config.yaml
n_layer: 16
d_model: 128
n_head: 4
n_kv_head: 2
head_dim: 32
d_mlp: 512
vocab_size: 2048
activation: "tanh_gelu"
norm: "layernorm"
norm_place: "pre"
norm_eps: 1e-06
positions: "learned"
qk_norm: false
attn_scale: 0.177
bias: "all"
tie_embeddings: true
parallel_block: false
init: "normal"
init_std_qkv: 0.0159
init_std_o: 0.0159
init_std_up: 0.0159
init_std_down: 0.0159
optimizer: "muon_variant"
lr: 0.00718
lr_mult_down: 1.5
beta1: 0.9
lr_head: 0.00543
grad_clip: 0.5
warmup_steps: 200
schedule: "wsd"
decay_fraction: 1.0
decay_shape: "linear"
final_lr_fraction: 0.0
batch_tokens: [8192, 16384]
seq_len: 512
doc_mask: true
train_tokens: 116700000
steps: 10044
dataset: "wikipedia_en"
Each number is 128 + 24 x the weight over its row's rms, rounded and kept within 0 to 255. Layers, rows and columns count from 0. Numbers have three digits each. The size before them is the row's rms in percent of the matrix's.

# layer 7 attention query, 128x128, rms 0.0764, rows 70-95,101-127, columns 0-127
107:129180107124137103112128137112185103098146158150141116141078098137146115152107083136149158108107138127134113145143122127153119077136114129141165102157095110140106125116121121124136101145130170094123130135147089142139133088152114116146154114114140133101141124103150107103055141122146100116170141148093153122093166161150125131188100140136177145159109123097147104132173111127115134095128
105:132144077086133128110144113111176156054102120127126137070175104118133129101103088132111140086141120150163118100154119143093129120126165117118138158106137103122136129099131144163155149149102137114122138087122124136112116095086147132147098135138123132191120127117109142118107130094184122111132142143155160134156144136135134161107130142103111147130136129179129147131115109112115155148199
112:141160115112121105147155120137097094116138158129110114179158173072132132139095142112081113150134112152127073122119150078144129151162139141124129146113101113136137148157140098138111155135099122106098099089084111138086130149100125139160130141111143141148131141122115120176126130102164130104158204141101118153118133112113122133156139111143132086095086135175141098135122155165132134152127
107:133130110113145111117138110119143095133154209099096100119132129148103114141166116141114140115117080175139091102110098118123130092173159152092132118078111110097129139114145133174141160097100122149129086086151141100112154126137160133097128157131134125109116107136153152152119110135153154162115134158131144137151103136093128099108157124169134143130163104141144193097133127127125112155091
121:138131122124160158132162121103131160136170132160170133117134097122145155107126174121148098168112090118137120150127112138111106132104117150145111103136143110127124117118129107136099159106143107145128193104085123169146144079119124099121103147109175118130093114122138098103113080115102126114152157155164150102178092102121146141130087091135154113156148135100140130142121126077164090167142
105:163134149122112122176095099150122139106159130155151123153130152111094164137098097098121126174140108145112157166151122106101149109109102100113128099104149125114126112103132106154101119099167104167127127139124113151103129175128098145100121156114125132058103115155130113116120169112154118185177127139108127158140138144123124147151150110095123109150111126174167110133093137100160080127114
110:142138074118124124165134143131143150162117130134144104095120120175116114160179166160143108116123100099112113128146117105101116125110106185105136125166122113121129144115158128156088135116170151098141135112136114097150133141133104167107117152126138059139139098161140103139147094159106082115150109147152129175151116135081096117128098126114115125131122115149085116158095181120108163138151
096:107102132149079095121146147133107137114122132100126131136111085134172169104093140130108130153087104155128114095145141138133149150102106152130094115116142113148106129067131150176110160114105152152138126144129117166152164116126186118186152160142097083125120106150132137076105104124126141122163165130144117131078166137115106159145120143107130156115154090113133117101117152094126122136159
097:168114126094126143167118117142159130132077123109105132122109089132115128142110132092171133153083147136100086195145146127172108130174131083113178130101118166081141123162099126096096156124137122133139117127140132116116130179141164106119121135154155107113125154156110122125120115153084143118129110105153133098110086095136120173177141076110143146126128142122130112153110155141121140138126
108:145117131119123145086109126122113097090146085157140129173114131137104158076130147143144136089129130117117087152141154113115128127127111142173116119128055156149149109123102095095135146160141133138126131155099154122162127115160139146122144112128102093140169112138145180157132123122174102173171142166131055157122120153136114143098129145116136131128111098131139097096091112125144145133091
101:115138105140143150111110132150107167099151149120169119102137124133117151129148121128122118096127129097144086091162123114136138129145148135118146162155086104129192175118084125130150143093103111113172062139125118088130170115166160164085123106125126118128146151173085139148118141130123077101137179120093135121115098120179116144089122138097131142125145171118133117113121131139117129110133
113:120139091123167124149086136113155124136147129131100119129127086158095116069148142159101098098151122145112126114151166131131146167102147141177107126150124110120145151121130149119090122155174092116139113125146139158111112135128051131131102107153112095129168105105091113170100159114151110136125150118135180134170159110159129138096092116108117107131148142132150123102148105168163130107127
118:128111123106136125139152113143146108126097151136142157112145140129104114100109099094115144082154165115146149111171108118110157123100147114132113118152063134157124133134097142142105100100085155111125158164134122142141142126132163125180100152135124146110138120108095148118162124138115122169140058106112101171096091144125107151115154190127101096132136191099135150149124100128139154142142
114:153111154139139140117136156089096121158164128094164118182130101114150129149153089101102116137132101096146146180171095145136156104169165088156115090170122116138140133122120142134159113138127121148125103122090115102091112132089112175102140102116107186139149112091119134150147127109110095103140109142175120107134112145122099084128133129116113162127098132120127140159145116129150103133175
116:143133123108117080119150119115111179158142123126084147138115117129103147125138105143113157164151138149076102087106138142142134120161149125146115113196145085119115116165148146084138120140153147096133128109083129106107086150104162117096136141091157132101099110144139107138136094154127115095137142119138146152154141153135147153168120092100188147103142148155129111138122129102132116160071
108:126116129145109147112107134152122107140132123124115124159074092146150099099119148125113157161100083084094117110139130138169161106112191099083144130124124129113156096082094124144106148105138131127096155175114154148142153106147122116126119163095189105092103145150122137133123121147139164101090145171112142168127156104135100133148137130131128136114147189121114149123118139092147121162115
110:135145133157144095118090141141101140156133128167096200140157125110102153117099139142147139113100083159174149126134134147150092088143143104137147091101096103146118184129153143125115102117138159132126114113140075127170154122137151119126125130151169107128144143099126092093151125136105129105118152118142147132156105060127114138159134122088165137117116152091102130130086163115138126146097
105:158124170138124146112147146105120102089125164144161129136090164121105095104128167146149107101134146151096121139141115123122138151151097070130108172147134119130098121135134108108142111182135078141124164112158160146112104153152160120122178126133104101096140142117155135180104105124150162081141091115121109090148139099122151133109154102141120093130117115142141139175122149114096133091091
106:103132131116084111091141162107187135133103108137112142120122103146112120102144105126130123171139160126158173108154120101169108134161137102101177099138103081113109157114124103167133100103126130138137142094147119140100127091142142124092155129106070160115151121115121161122130110097131172109149134126169139142166094126153109107111089146149158157126158129098171106111145128157132169114132
112:134141133085136115147126160136104092131116106109097121115167149090107152118135133188103174088142131127120121174128142153138129099137116106147138099140113129123104127153130135098127130135151129108074084147124120093138147160108079153134148131112104180173158148088155155148127187095125139146128119110168107080130144146116105101157148121167153130108136114146107166130109126135105088132101
118:131092078157136132086134126106140154160103147171118143123101124130133118134154118108141099125137105163130098165123189134143129098157082084134118083156125152112173164093120145112098099116174145137152140138129148127141162108104103118130153115132127126131113137153165092123118119126141158124137134124104160150155158147102138097153143106170107124130138134105101101136067075105092158146134
117:145137140137144131113107126109104110055137119132144109132158130132115137110140083106105116115152133134163118123125094125116165152150126137129077161150101124132094166123110111096131113141157123160126128160165130080095145132101088102152111140114127193138178140120128155171144133119115095128129129124137094107167093145134102115114134136138188078107157109167115119128184119120135168140111
095:123136172084141141160101134114106101126200110115142100159127103145138108073153141123094136104090093138110127155118126138152120154139136146132135116134104119144130162096125140130172112136131122107093128146123155104124125108131123143162077143154097157136107079117137116141098142148105120096173153123140145167141103127116106128174197107166108127137141111164088103140140118134113125079155
108:120146098065155135123150119136156150108138143168075173140164125096085117128085123103166133104107157127156181137123163096120110134135154128127159089135121132158143104138101151113116135127113099094094097135112130148140139079157145148149100093126119092144127135123126154159119133155144133089191094126113119116108122106149127122108180137134139100121137163140163118093108123151123108107151
123:136136164142107138136153129140133165093161128127127112109094110089127145163111170132136121147125136164153152154119123127136136106137096141143085056122132137133146133147159135126106132119153142150154177109093162156182136119118120111066114125096108108140137101122138132104094108127100128116118132157099164144145152101163092113137090117110091197129129143124122135093140146102164084118100
122:120128151141102120103088140110129163136165106088142161113099130162074127136103105101153140117093135133089148101085149140116137150072154124155148098134141127160161125135115124083171137133082140128106096142098151117104097124149144145158153104146137172138172091132137119174165136114168107091122151123112124135126150129143156144069127125134124126096130154125147140142115119156100159117092
092:130114164136111139099126098130087101110123158081134189142099139103145116114110135150128174128134133123135076130079141118159152133131126146121116122147133144070166156097141123118130111135119146141154154128108149119125103140078148136119158115158133120142113142120152151184103117081125177108113133125136120118127110138121169109132145133099139125109138178055149153105129163112171084142111
095:137165120144107107080123170079129114136073142120131161171118077139121129145124100121116120143127154156137155141158129115147104103134123188125125126140094083091159134128134138133148127127160114126111085140130114138112109079120174126125177099143099129139144107093137122102123159104121124149133143126110144132099159150110118131139119164145145160166137126095140127088168093113097173167085
094:138114101150103111145111075139139151097102130133116150123134165121139146103103138100124130103112107127177109118165109118141144123107132107132161160123082130167162123105121147188150149193127172105146099103088142116114122142163122128081140124174093108170129126083132184137139135115137101127122140139134124121151145152125142090093157128151111130148136152118137129107072103078128130113131
098:141166106113069102070107117117144095114122142120109085156132134081186110104119142149067124142125113155108115163127141147134136143171142151165124120099141131131151094168145098088172145169137115120117120100071128120096156125117106107151114144091122116107169167164130122141097152094132137105117165132137130126141141107124150121163131145121147164104126100147141124136114156137118154125124
087:119106123104180133150121124149115110143110158117117135152118099131132125139153101143123116116155120146152082138160158129161138142135172117127136111112131101153121124154144111123113151078096138157080089080117079133102144144095137143098122142141131116139107148133100137135105131175116151133054136116138118126197061115104128136125150141139115132135184102155114190124119109127151125150133
094:147124122146180122151146125074122139149116152126143128109131064158110140111122105139134117146155094143079155111137077087113110153136120111120123123112138116137114119117162128159118166110154114113112181114092132149161164138138124096134123134118155133129098112153119091109115116150126132124103141198142130162168156113093169156167120090108107115136130150130112131110098105094152088173150
096:157124142151153107139122120140114158103144105127143157138159125155079168102063115095144114142112111121139143166155111080088127119133099098136145116126127134123138150113136142148141123112132108113151135147112125149121096147143141132098160142107121086072109117179172141138099154139170151127127145167125137147124171127097158103089107101107084102114127130154192148110095155097125111121098
097:156130132180157109152131150094102170178137123116177136125112122111119142120147153137140123117096081145117117103115099128148101107114096142102111165122106135128152119106185089191100131137150148128181117136144116107154114120097152138114106125139125054129141129109134132122146133106093086120137135157144102145133123117139124088123110158093113142137145153156120120096107136168100187131118
107:113129135155108131122147126133117148106105128102125130172101120155095193126128118105127144124141150138124119107106125139126143149136109111098133069129123131074100157140130152154107137092096162159140122137117090164142172090181176149168111128130118147101149144149121132109098074141135143147137131120175130157127141142110103154130114145103105123141137091146129105104109067132071170140157
098:134100106131104119115111145109086087178138189095158149166068114140108168120133109126114163141116117155096152117156147144138150091149131111143129122126075129177127128087125143153162161110122108137176081150155162141096130150132148157095144137137118137088141161129083121155104133122124145122097114131105127089139115152123130115154129117115080127141090126135099114147128112154150160126125
101:113103120111104136132104167095126139106116078175122145131143131061143188097118115142114121139123136088122114148130159117141147097149114136142109122118097156171148111123130120096147182126172150126121172103109161121106117159134085145095091110143141120130136153134119126153145154117162109184131121146120099146088129149122134159128159135115150151077118124115133105112120092135187104125102
091:107094103141140156102131110130120159095145144128142122091148109179112139102125087124110142149129136095133130090133112111108171134081138154119149151157109129090145142155067134160183140124137110103133107132143113080116137148177120121119133059144112110114170139171116145142143127107157097079126162090156150112144141132161133138101117097131139129127139138130185110157144100121137145140117
084:147111116105135134099102101085146097143144136146129109126104121156098093101173153144128111110136114121119121167143171145096167147129110142173087143178064136114168155110093123106101131116122106146119126131139178158142160078169099130124127150157121162097146123130114107132106127150150111147100083145127131128173113143159119124136115090125101138153129134116136130095128088185118152123135
099:118093129129148081133128110133142103135075150107125121099114140130170112106119151121111130109127144066145170118156152146107162112099105125137133143140112121141131087147101111097143145129099130100080136113137117113166182101140141127158111122135097156108141136131122151121188153198112096166110101161132135143115094106132124121121126141115129117157130156097113149142113129150168208122128
089:195084132144135112141126133160091116109117109110114110184106153079169126155131162122085170155127093131138163173117094124138156104121132131133122109150116144124129118144147156109107093145149100182088081137123128113124108125086116142126123074138161133100153139137135161124157161142120110132107123121125134101095122142151104104137125098102135164096119157147110144152112135113155099175136
090:140149125121160102127122110145089129135141111092088108141156101119154147150145112204123179195115153097146114130124184125146134110123098100116119125148168108099115115144162109126131138107105138113154103107101098128133121162146171103086118138114147108111113148144123125113147124105125154105103122113137119125144140120111101142144117122130163135095096153135183138161092168141161090151076
085:137114082143103132147130098134151096135146129104127139094098092180105114105137137102173154130117111156111154094158129132152128121119167110120115142074119129120140089116139113157161100135124137168111142155126146158153133119103109129144142180083125108090075101117123148115140117119121162123143151152132118112174154077099112118160142162091139164153147170111163088144128107099140128144104
095:149137107126147138128179077094129100125127123132071171129123147104114140091152108107167164110130121157111182115124147128133124131164127111174125106083144122087090142175143113133119111138165131158119147129125118146133098127192142118119094189114136093133118114121111105096141096162126103106105137126146118141164101115130147151136115129172133108100138102107143094170132141118098126163111
109:159133132130118156134129097126140125138093122185102076148154144086105097119093129133121086119122086125164124148134141109079124135119119133127146147139127115108110102160121125117148113144144126131136146066127118131108127147160128106148148141145144125080167142166177102200161139123086131097132095122138099126128102103117133153153134126175145102145153113140115091201133139118111140148110
087:103117158138151139117124151124099148152115146107130154112147088118114145095116099125107120166101094107119142139132088068138141149151146077117131131072131095172134118104109117136178123134123179098110162134148161159129185153101095087127151094144124119161128127134108100111099101109134131120180127103143170166137107121150133115159132135117129109116155155124157144103154135116113176135147
113:125138125123108144123123135122119135144151103137165106123129131117127127097136143178084148115115132131143147134148098157105131115138104122146121107163120169116108120143122145108133141098149143122104142128150092130125140148131128090157105112108088180161138166140162104154140138127102115117154100120182094104099164131083106153160108098161124211123135060153113104173137103091107092119108
088:097094114118133113149122102139156153144122135148089188066131108138129169117152077115133103123129098140123149143155168144140141108137104071184145089136090143092127153126131155139109139141145136105167132150120132104100140110115114105156123128110119140142135149140114095123135136113136134096102138085142162121179147109114139095173138152147108141129129164138174116081085115134154135088130
097:145119150128101111122136093112092115065135138128146131132113122118125098157114094154128143098149152130141140103135132121104149117145115081106084107139095184159118139101127153108130083191105134169111111151184113102131116128067111157138122124160120151111133106137140145176136092130162112107151151135126142151159112171163142096120108154135105131097171107141121173143156134123114133121114
086:077163129108158138143149106165100121161139131079062129116160089183139136140123098133098107132128120111122118113122138121126103159173142121155138146094128103097106162090120154133184136136127155100113155155120174111136142140114121105115142117155100099166109102142113116172140143100116138105139155118128151134139091095148146110141154084144120126101109091139085137150133154121129119171152
103:141136131108106154137132074167128163116108129139143112121160136088091107153132111123115163111153131152139142128136103111105156125109140112106105104177103139143127134102134168102084069148149096124093084179121097135111136103108132142160116135114149126130145155150115126133152128120165128095189159095109139139113153128173125112104141143101111129108134200150140115107124134157097161089119
094:137144129155160125153156115115097144140159137118126116100130129147125156151149151137140126122102134147171116096155121132112133118151116120146107085085082118142131123114145077119133146098135104156182136091121132161183145120110098117091126115131150134154140090098136134097100148092104144129062179151105102126180151123149110120141109144130089153101120153147110109092139190121158105134140
090:128135158142122135115082138099134126163164128106158159142058134164095130108093151123138131120118107130112142099110147109073110133133154160118107159119090156138152138116136146080120146125136130155091096142135166123116117118152125138145145077148127136131168128155144133145129089120177094080151133111125083124127123151163175113094132154112076130101144136151107148084143137142119166115108
# layer 7 attention key, 64x128, rms 0.0774, rows 37-63, columns 0-127
109:117120130093104116077106103118119109129111114122145095114154153105123137150094116116155113123146141104146151070116126118138164158147149093104126158146136140128147151145129126106150128114103159136112169135170177106135161127136120115173150138088132113118120131110181164151113106082138149098097094115170130110146115100129139121117166112180132104122173119094129117175124174095106099163113
106:124081113115093139134157171087143137122156120158064124074168066110160114163123111148111099157117170171111115129125119107177118087130128149125076122115129119141138141135144119161134152133173159139099115099100132156106132108154126117089174112114132111139159177149105144088100142145133124151150123142129145127126141131117117151108156094114124138137154120105166098095136139120118130126118
098:119118051179121110100162121166146136146134180151153125148137145118161113125118069121152117092159098143107093107149094165085109165139122140157115112145130115159126153126138132167120143111126132122172114111115096117143144108114135106134157136123145093154126115091104094092119117145179151133145162124127158127154131149097143098125132092132119091076145154084138131120122149131133119131155
104:120120142129128100115110138131149100064119139142097144183150141156138135107084108111103103123145162135136109122128083176104117163133163131118157144052135128125143111108109143131143136137125143114082087098158158090083120141106145138122120155172119115151155110151137154128121147160140130138114117165125135123122150143157096152115145119106134083121137126156113111153102197115116123086163
099:109105114152152104127123131132093112091161129124111126131132121116082134134115134128123160109098090171119165110127126155122124137186145127107135129148077114111099163146114091130175143084121114118164099118129118143102133192153156143128133141124110141149104157094075158154089169097140164120133163135111129120161123123137067140122146146111135127137106105122090181148129142149108110154161
102:149168154113102144138155136116119114114139087117115102159132118152145084109115168143089111109121111142151124129139115147150139127132092123129152096114150143119119106141165137132128121151155122166152175152111116125158099132083164134107135134098127114156146132099144101150085119098126144146119164119123116081173149124139138102187133082136128115092086120146144169171132143081148087100074
104:136155106113158143141167112168127157111107177120082091172172139110122119087095123113134129128142141132102128140064109103087156159135139152111152142122135130122128115107135087111076118146147087139118171096113153139126126145115134165115155122125134119104128128132148137157110191148141138125116104119120139153075142135109113107129138106160124123070114125159161147154160088159130091128112
104:122113125126114104148112156128116091163124161147157102139115122127137129121182160159077097125130136108119121140130126132108092125174102091184163122137128128111107180129155105172140135122136140165148132086122098096163163150114134147118115134125179078148120163148078096147096125169085105147093112093107129152127119125111139141118101140122153125127098132189120109122107139150128111127116
097:149111126140136109147168115081142119110177121120131121144133106158149166145134120118139139129135097136080119120085107096141117124123126150117129122116120106074096133155132106126134139117123189082100171164139129140156146104151100091091148177126138117129133081128126146080114129140121148125099179158110109156116130117138101130165097141138116123116089146131135124114190189147159154127103
100:112113140117129119119142099097092093186102151127120121157137114125118125148163104147100130135134137121117142130185130141159110161126106125110146143107142118075147135141168082154136128092086156099099106111133173134077098142129143122121170124156135105201141121153175131161168167110132102119147099130103089128122127125118122120146172153153133107114126130095128109103153092150097141114126
107:140101115150110172103091139133131132132119120104158160118125116122142203097108120155125115126122168105087130105135106121104146127080189141148134121129100147143122113125156103129074176154157137167131150131142137133129108119102128106110110134127140131133107165131117153114134151099166117164128114103093134125090153132177051125131146144154125127131102127163131101131095103079156125157118
093:092118111144127146165117142160114133149142140108100093056089105133107141160138092111118122118123123151109187133131121171160175161113141130117125155084108130111145164101160117140086153137138130160134112127135096100149127150095153110115125144124164158116133103139111116140153147169154090124114175170138159086114122145109138113064118147146130120107134083091119133105102127143129138130116
104:119143133160135144112104134084110126149144105194134117105155105125116119162117069169137141135083135111165140176126172099113118129126135127160134132105130151159163143154126088132099133133161102121121093142168125137138136119104105153118121121137131104111127123158097159175114115121103081120104165129089181103143127133116139090117111088133104073132105145133156134149114132107177141117157
106:136112146098168136097117087133158133113129124131134130119119076128131105118121155125121170124112159133135175140158135126143145131151123089081168124143142138138118096139107133161081139100141120153165131114105121156146142097119123134120106161153129101140098116119159117070137131155123164162111094147092148155163090121149141096097106148082125136143135197055139146116099119110115136142136
102:146137099109119132123179121105143099152136124137128103133116131107153077128113106092120112120117106094114156134119107165159096159091176147127136161164152161109105109126085157116189111160139125158117123102106122120136158076080124134119096131123136173177151173100116142137145146119113070145141124124119159120094100153134137134094157132110119136152146110112088162126159103125152124131133
103:158093165126121141107120077117130155132135121136132139135149167130097109121105110180091108106127147171130100096074128158150119130113170081113136132100107107150103191140135134071155148126112152133130087084081088142125101155128137149137115126124152152131136146136135126128142135136126142129107094148162149126087125151145153140128136139146117127107105125163117177134159110162096149107076
099:139124112102095157120091084124106091157159159092134107132156098157116128146091131134130134186141109167108116157111105157129095144172171122154124137113114129098134063148150083120118174088100128131146130131101137107156132121150108142109138136122101154090118090149154139172144155162140134135139123140153097133155112088145150159156138118117120128128127128062132158128100139102119114136121
107:147150131076114119123166147155103105128121096138101190136179116128129137176173132114142162098106129134127137143094123160183091140158160087116102129119100131144092120119105130103092151125153120116136116093117134105153104144121149097099137141139099077118137094152127103141157104093108127074138142101160137148159176120154141084157142144122156135134133102119123119126135152152145108112118
108:096119131133115120132175148140134146129150133094119102128113164162088139124071127092118101104169167116122107139116141103133137091148119108119128122115130167191095147150154119105136135156117095158129181134125149115108101162146135146166100073150078138153132135145132119107112140108119117125175136115105181128101105111152147112129135189132109086139112137109128107120102153106107139099158
098:121147093137145155139134118105117087126144145165074132123098091151127126136116113092143114128104113165155119104131122134205166139127131146126126113129128091146096151142120136151136121105116111114123120132157108173161136114143190128114127118113125119096167160094149075115106123122135129115099111060122172119130117152152134159132138131144194053145120137126143118110106141114131139148112
107:115131147106122150107143146108148103107085101137154133147150122124157146164141090111095149123114129108167105128170173138135141102143125137145142129112124171095082158109134184065124143169132152105115078129140129120150151130150128116146105111112069137145154145124112153111135176127103144143158108095095078148107128158125082115095083150152122155109107119121145156106137128121132144109151
107:111087129095132162182110125095086114161127146107150124132176150121131148098123083126160116096118113169136151111174162137145098123127150117138118100143129152087130140146128139099113109152191119095148130107155130131074123108111100115111170119120133126115114127146137124156089135172122152140127122097138180139147147172136123111154122133144125105146142121148109139078066142134099125137088
106:081150115150099132144117107152128139143112110121144073127134124120140098103141132117128132105133129161179160131102119109133126120125144121145116109110145134126160103156090155106114096109096141136126163101152080081153132098103121151140180120164116127144154160101123184167100102087183109162077135112098144142121180107128125098096114141150133131126135128130150102118163130153127143156174
093:126097087154102140153120151100119148150154107110099153170145152108124056139127157088092155138081127179097137133130097141141167133121121137174139146129130138141120114164127115105116123160112146122155096117157186156134146093130151140144085142153126124151148115162150120131095091115139130143124142114155131112099151118123111122138080093122104117105113079149098160118088126142115161137157
104:112139103097077133182133113171154152127106123152100143121134183104117109133097089122136144103139159158136134100142178083157128135127150129132149161122141146092152137130125106136148081096151130094086155126110138116133123113142136136113131188135145084101125132126121083092144164145153091111148126140135118118110162151189139099099122128116104105133127167097146124102091113103153114133132
105:155152169160131129155130094134121107128133095169127118157129154149177120126080097157118134111121118101157119155131133134122104124137108121130067098157074101143114153120159101101101116126136101156095138093140150152138118070138150117105160134119143147139109157088141126135134149109119108126123148129162104068094122138115108125164100147120140121150166070153164161136145144111122113180135
109:108116111153130193083076135149135119134142105156091102126128132125118085140135160133150121152146108129102133092116130129107121113099152106114146186125136114104154151120145094107121158147118147126119120189152143084131071107155139112097167107137148136095123158161131130109098138113114092114151125111118150088101134128126146140104107140110155131150182156142130116095152110150184130158098
# layer 7 attention value, 64x128, rms 0.0509, rows 32-41, columns 0-127
099:115127108089119112173115147113114107130125160096096143175112125079109147111124166127127147110120131112102079133109143093114111186104142123100092132135155179098141188154100118142106128133136153162143134119132132081108123098117132101116127135130159173128116132098117150120115108169126088146139136180121133136113124129091165112110165119157185120103169150142116132149139148159113100138133
111:143116117122118127174160124115094075149133129113130161130162087159128135130143120147133155134185127136157127129128110105135160099121084133128123114066129081136131092145098146135141180149101159133136096089145125090119109131088130144147113136171141113090123113096108114129106093146095102159132085166139131109117159132116126152111148162163115120095194127139131168143132122136130099144149
096:168168143181109149148143122134148117167081100119110158123129099148113110104125148136145132099116122156116118102117116129136180109135138142096148106130150136111113145110123059097111158143119121114129144111146147155135089154134122123140142113104109097163092174117149130110084165126135106105170144115169138158128132152118102072136091135089189109142107148094138137108131103165114112113147
101:116134140135149149147157159090169117145158155136105101173140145091082136080163149165121138131138132124113122142112083086161136174118132143134129143088157118119119111130161150121121143106138159084112135132183157143127156143133101138098142110138144073133159121112149129148107135125161179125118115074132141069117119123134120105073111140101098141152109095112105135089128133120146128112133
094:114118122137139149136082117127156109142134110151111111098123153129177139155119123163101131092129101167122131112093131102138057101164113123113184124134136153172169140126145163142087150118115124087117122148130143130144155118164094147146156108135135119141147111106159118111128173105174116165120101124143139130149088107069142093149159107161100135143110088157093127140109134118093113136139
092:122112129097093133146131122158156135126121128136099175118140139193139115139125162146127150132121104113096150105125146108097147133151144119113155085099148130111117155143139152139136107111121115155092081131127107131105159088126134135148170112140135102146139138132166136098124136123122119118123165099085120156158088102119173135111148116224123109110174084125146162140085096104100118120106
109:081137139111148144135096151125121159134144136128121116150112110171176070128154140177176131095125111125127115112113101179144128098163142161150087139137119118103169121087095122091126103150135117149130146102138128112142162100103146120106124112092109112143145104116119100123151134123112113086105111136118120100140149120133130139116177180186115158173075169134120105133129119125128155157125
105:158128078105122121148129146138159131087189088117076153130125102142108163135157116102175065159175146166124137118158137138155102147099088094139135111144115137147145147126123127107138151127118117099098110148124096137109135093123092190126119084087121124143112129165139109139155162104145117140120095141125110131181132103136141106150129110107134136140146132150137131118157110142124080105140
094:114153083134156149129115135122112122142141174149141136102125099102085114188131160124121107081120105126183128131128138154098114183105115102122060107075131153131090127156140154120127112087133154126103145140110160144135106093111135148179116143117115136146110135132121124124156127160157099145165138150115137105136074173125150110121153136140097113138090092119104150145158127145126147122105
105:134144129136104084139104103146108135124111148105131101134154136160094225099111116127117174112126138155125122117111147115129125118148114155169132142110152143103113095164181122110170111155141156113110167153108133138110118125102160131110147112117116150122132110130111125104124109137087063140064109149117134107112148138163137160129094129118163167135160121099148162083128110119132115112147
# layer 7 attention output (transposed), 128x128, rms 0.0644, rows 64-73,96-104, columns 0-127
105:140139164160126143107132128113148151165141083149151130114123124151151169149130158125106110118141157160133135122157127151107133138123062150113132133150106129148091159103147117144137140144113132099155157129163104117113141118143153118159153136103108080074101160144142126106140179110085137128114101116106148101140141127132078128163091117129050129149107079098154075130117140133133131103110
117:111146159123100182103134157127094142075105131147120118114120135140129122133127125126171057136095131110145142149069121125136146195104171115123105140103125132125150136085111126107115129141140118163111160126102104120125135101154120136139164105125109104123148132130122131128122149146159110157160186107158139129161167092129102123119116131154141147107126127159132054112088123115114150164094
107:114135131117151126115112091154113157116124165160131085138127158186143149121138105119071121175131137126148149149129129114096149165091103134119131124121152117086133103129130164128120101093122121112131089168113141138122134134097156105130095172081133114110126133157102123173170123083140150155114156143104113129105086114128113143156157108151066131118143102153074148126132139136123180132155
109:162148095131093141131131093158103098125133160124127154079120112170146103098110103085122128100141098142120144118128146140178154080124097115133156134146107124116128083140135121114114128139122128144113116165080124095107132105123126090126149111113148184150119129144101154142115143133113082153097094132116130169162125145182125099155123121110167149097130151127124118204125143164137155147150
101:131153147139128132130136112135177139118164123131154138139101128124118088119082141122107121134086158114158099068137106123112125121139113114098106130138117112125101122143159144135155163124141140198143149133111093117139123084140138125090140136130132164129124077107160152142136127116116091087149147131126129155109109151183172124109088130125130112114173156127183048149115123162150125113116
094:151102136149141145125141131150146145127120085151141076116148162090135153099114136124121097158121144113136139158135099114105136151121084151100099154130098135100102096093112142095113097111173182133176120106129136120143057146151168111154120144183138095121115126122104116181106107152133075132161138131127135156102153122137117127125126156058123143133125154117141124141138150148132103139125
109:135141085132136109118119124120132112129136138161146184127144157083058125132116145118135093146166166160107097153135139105149142133113149109099115129118167134155122101114125119151135104160139108111111103135099139139119103187162116124129167156127131159086119120096129108085123196139130169114121121106115109152117099153137099118101142138142096101135095116167144141100125135169177120086125
124:129134138132112129154110102101136100173132129120158121134096164139125104119157143126123097140110138119132112097110131158103139114110150149093106136161126117133093127178100132164195137118111164124164157119116109134118099122117142090129120163170131142091107110078165162130139095160094150126136162103135108084048143114108116153101138127154142141136162140126113111158122147124105159162087
106:095105155143123102110156139092172106146122119112131099100112132139150139101139134160157111139149090124145142102128091136125122106119102132119161132162107075180145134122151128095109178139098091105111139118153142093122108143156135150138147090080146097081136146161142172134161122162142148094100161137102133151111122123165121125140105104141152124135145152072171140167112142098110140096132
111:103121138110140123129121138136184098172090133102127129117108137141147111153092169071110074168143101154126133154151104112130110170133164090107166110117124151157088132142102111144146060141138109157123101102144102121086143110164110154138110129128144134119127154131113120137104152138140123118147137161153141179130139146106131109151120063112124120126100157137111184128101158118110120144131
103:114117125121174109129140124083159123094113145102104113107152127116135114148109120167156094138110152100158173129135166087168160108102141096162134107110125101145127087103159111106137073119133097127110108131131174174143119129123110158100138109147101116176107111130140109111176103128152168126101160118126104133094122125139170137105164121099157152142098147150130161105135122105150130144175
105:131099106161142106134093109136127131126134144138146157120107170097153147104085139125130149109173141101152144131153161127126115102133127120132167127171111099091117125140159103126123148117092106082099132198114178134138138103137143137085136087086170156161129164126145110101137133106090128063128125104118126128084138186126150122113134126118118149135121127146112140106109150094170149117148
088:146124110077098115163086145146105101117190132104159143118116125118126111147134109132178146111151151169109121114144128134157095102165158148103110148143113143143126165157128163099108100151124118131084146104083124103127142086136110157118200109158149130118110122152102128111126118187095147141127119130092109091090130128147169143099119115100121152141164127146144106126125139137095138147104
095:086127132120149152143130137082167108124115114144174115115098153144091126133103110133126106142118174139136137156156141136090108128137150105147051103122118152113186117155128138120143130137104120137166118081127138090119098151091149145162134132110132095098094165140140136135170123141146089090173153145128120150096137128105155169146118115128124114140156146103124164083108142100115117152087
084:115138120146151133113132120073100155120100162124089153117159098129110164080167136114181085128167101169108154151106128136150169141126137127092077131099141113153109143107124126145138086145119139138136128090147114119127131164114126105153139155110146109062165149153086095147116127119173157121119146143138127101118164104134111140131133157101130091127093140117110150119180108120118149109139
093:145122164133154120077169162095106088128105152126122125187097102102111146148121089141134116109107151143124111130112165161158122116150125141150080085148128137174150108167154093137146161150086109120091151132127098102136171135155116133097121155116083116130151134111120154106156131145126155150098094130132141125133120135119123114101105167153169104128138141155117076110102108103110146156153
108:126097146116121131105131126154135133139125157129121107155138121147161175133103103134109129125117055147159138100086101156081127120110093156105159118125087089122140134100149166170141094083120162153162132127143134136123108127087157117142133109152152108165116152143119142171109128086126087161130111128141154151117108154146132138123104092103163151094137120140153119115111091113095154174163
091:095113126143128123130150166132116169118108153204123114096113145160148105138081158142116204092150135127122119118141094118142099121174122103105171131112087183079105066129154149098118129149111121134139096137146134093169128153109133137135129098144140132146137155131129114103120107140099122113113132116126147165144134137135139126173138135130140103099099111086121129104128141088116163138141
085:224125123108126138135123163152162095130108123117128131164100117130118144113123114090133163168118173144083102149119162121123154130145153133132124108093093123087127156121119127149137073111106175132138106164083122169134156156110181090092137107154120125132138115118100103126138149117117142138136085123187132140112134154102087155128128146133149136112116118137117115100110147119119101150124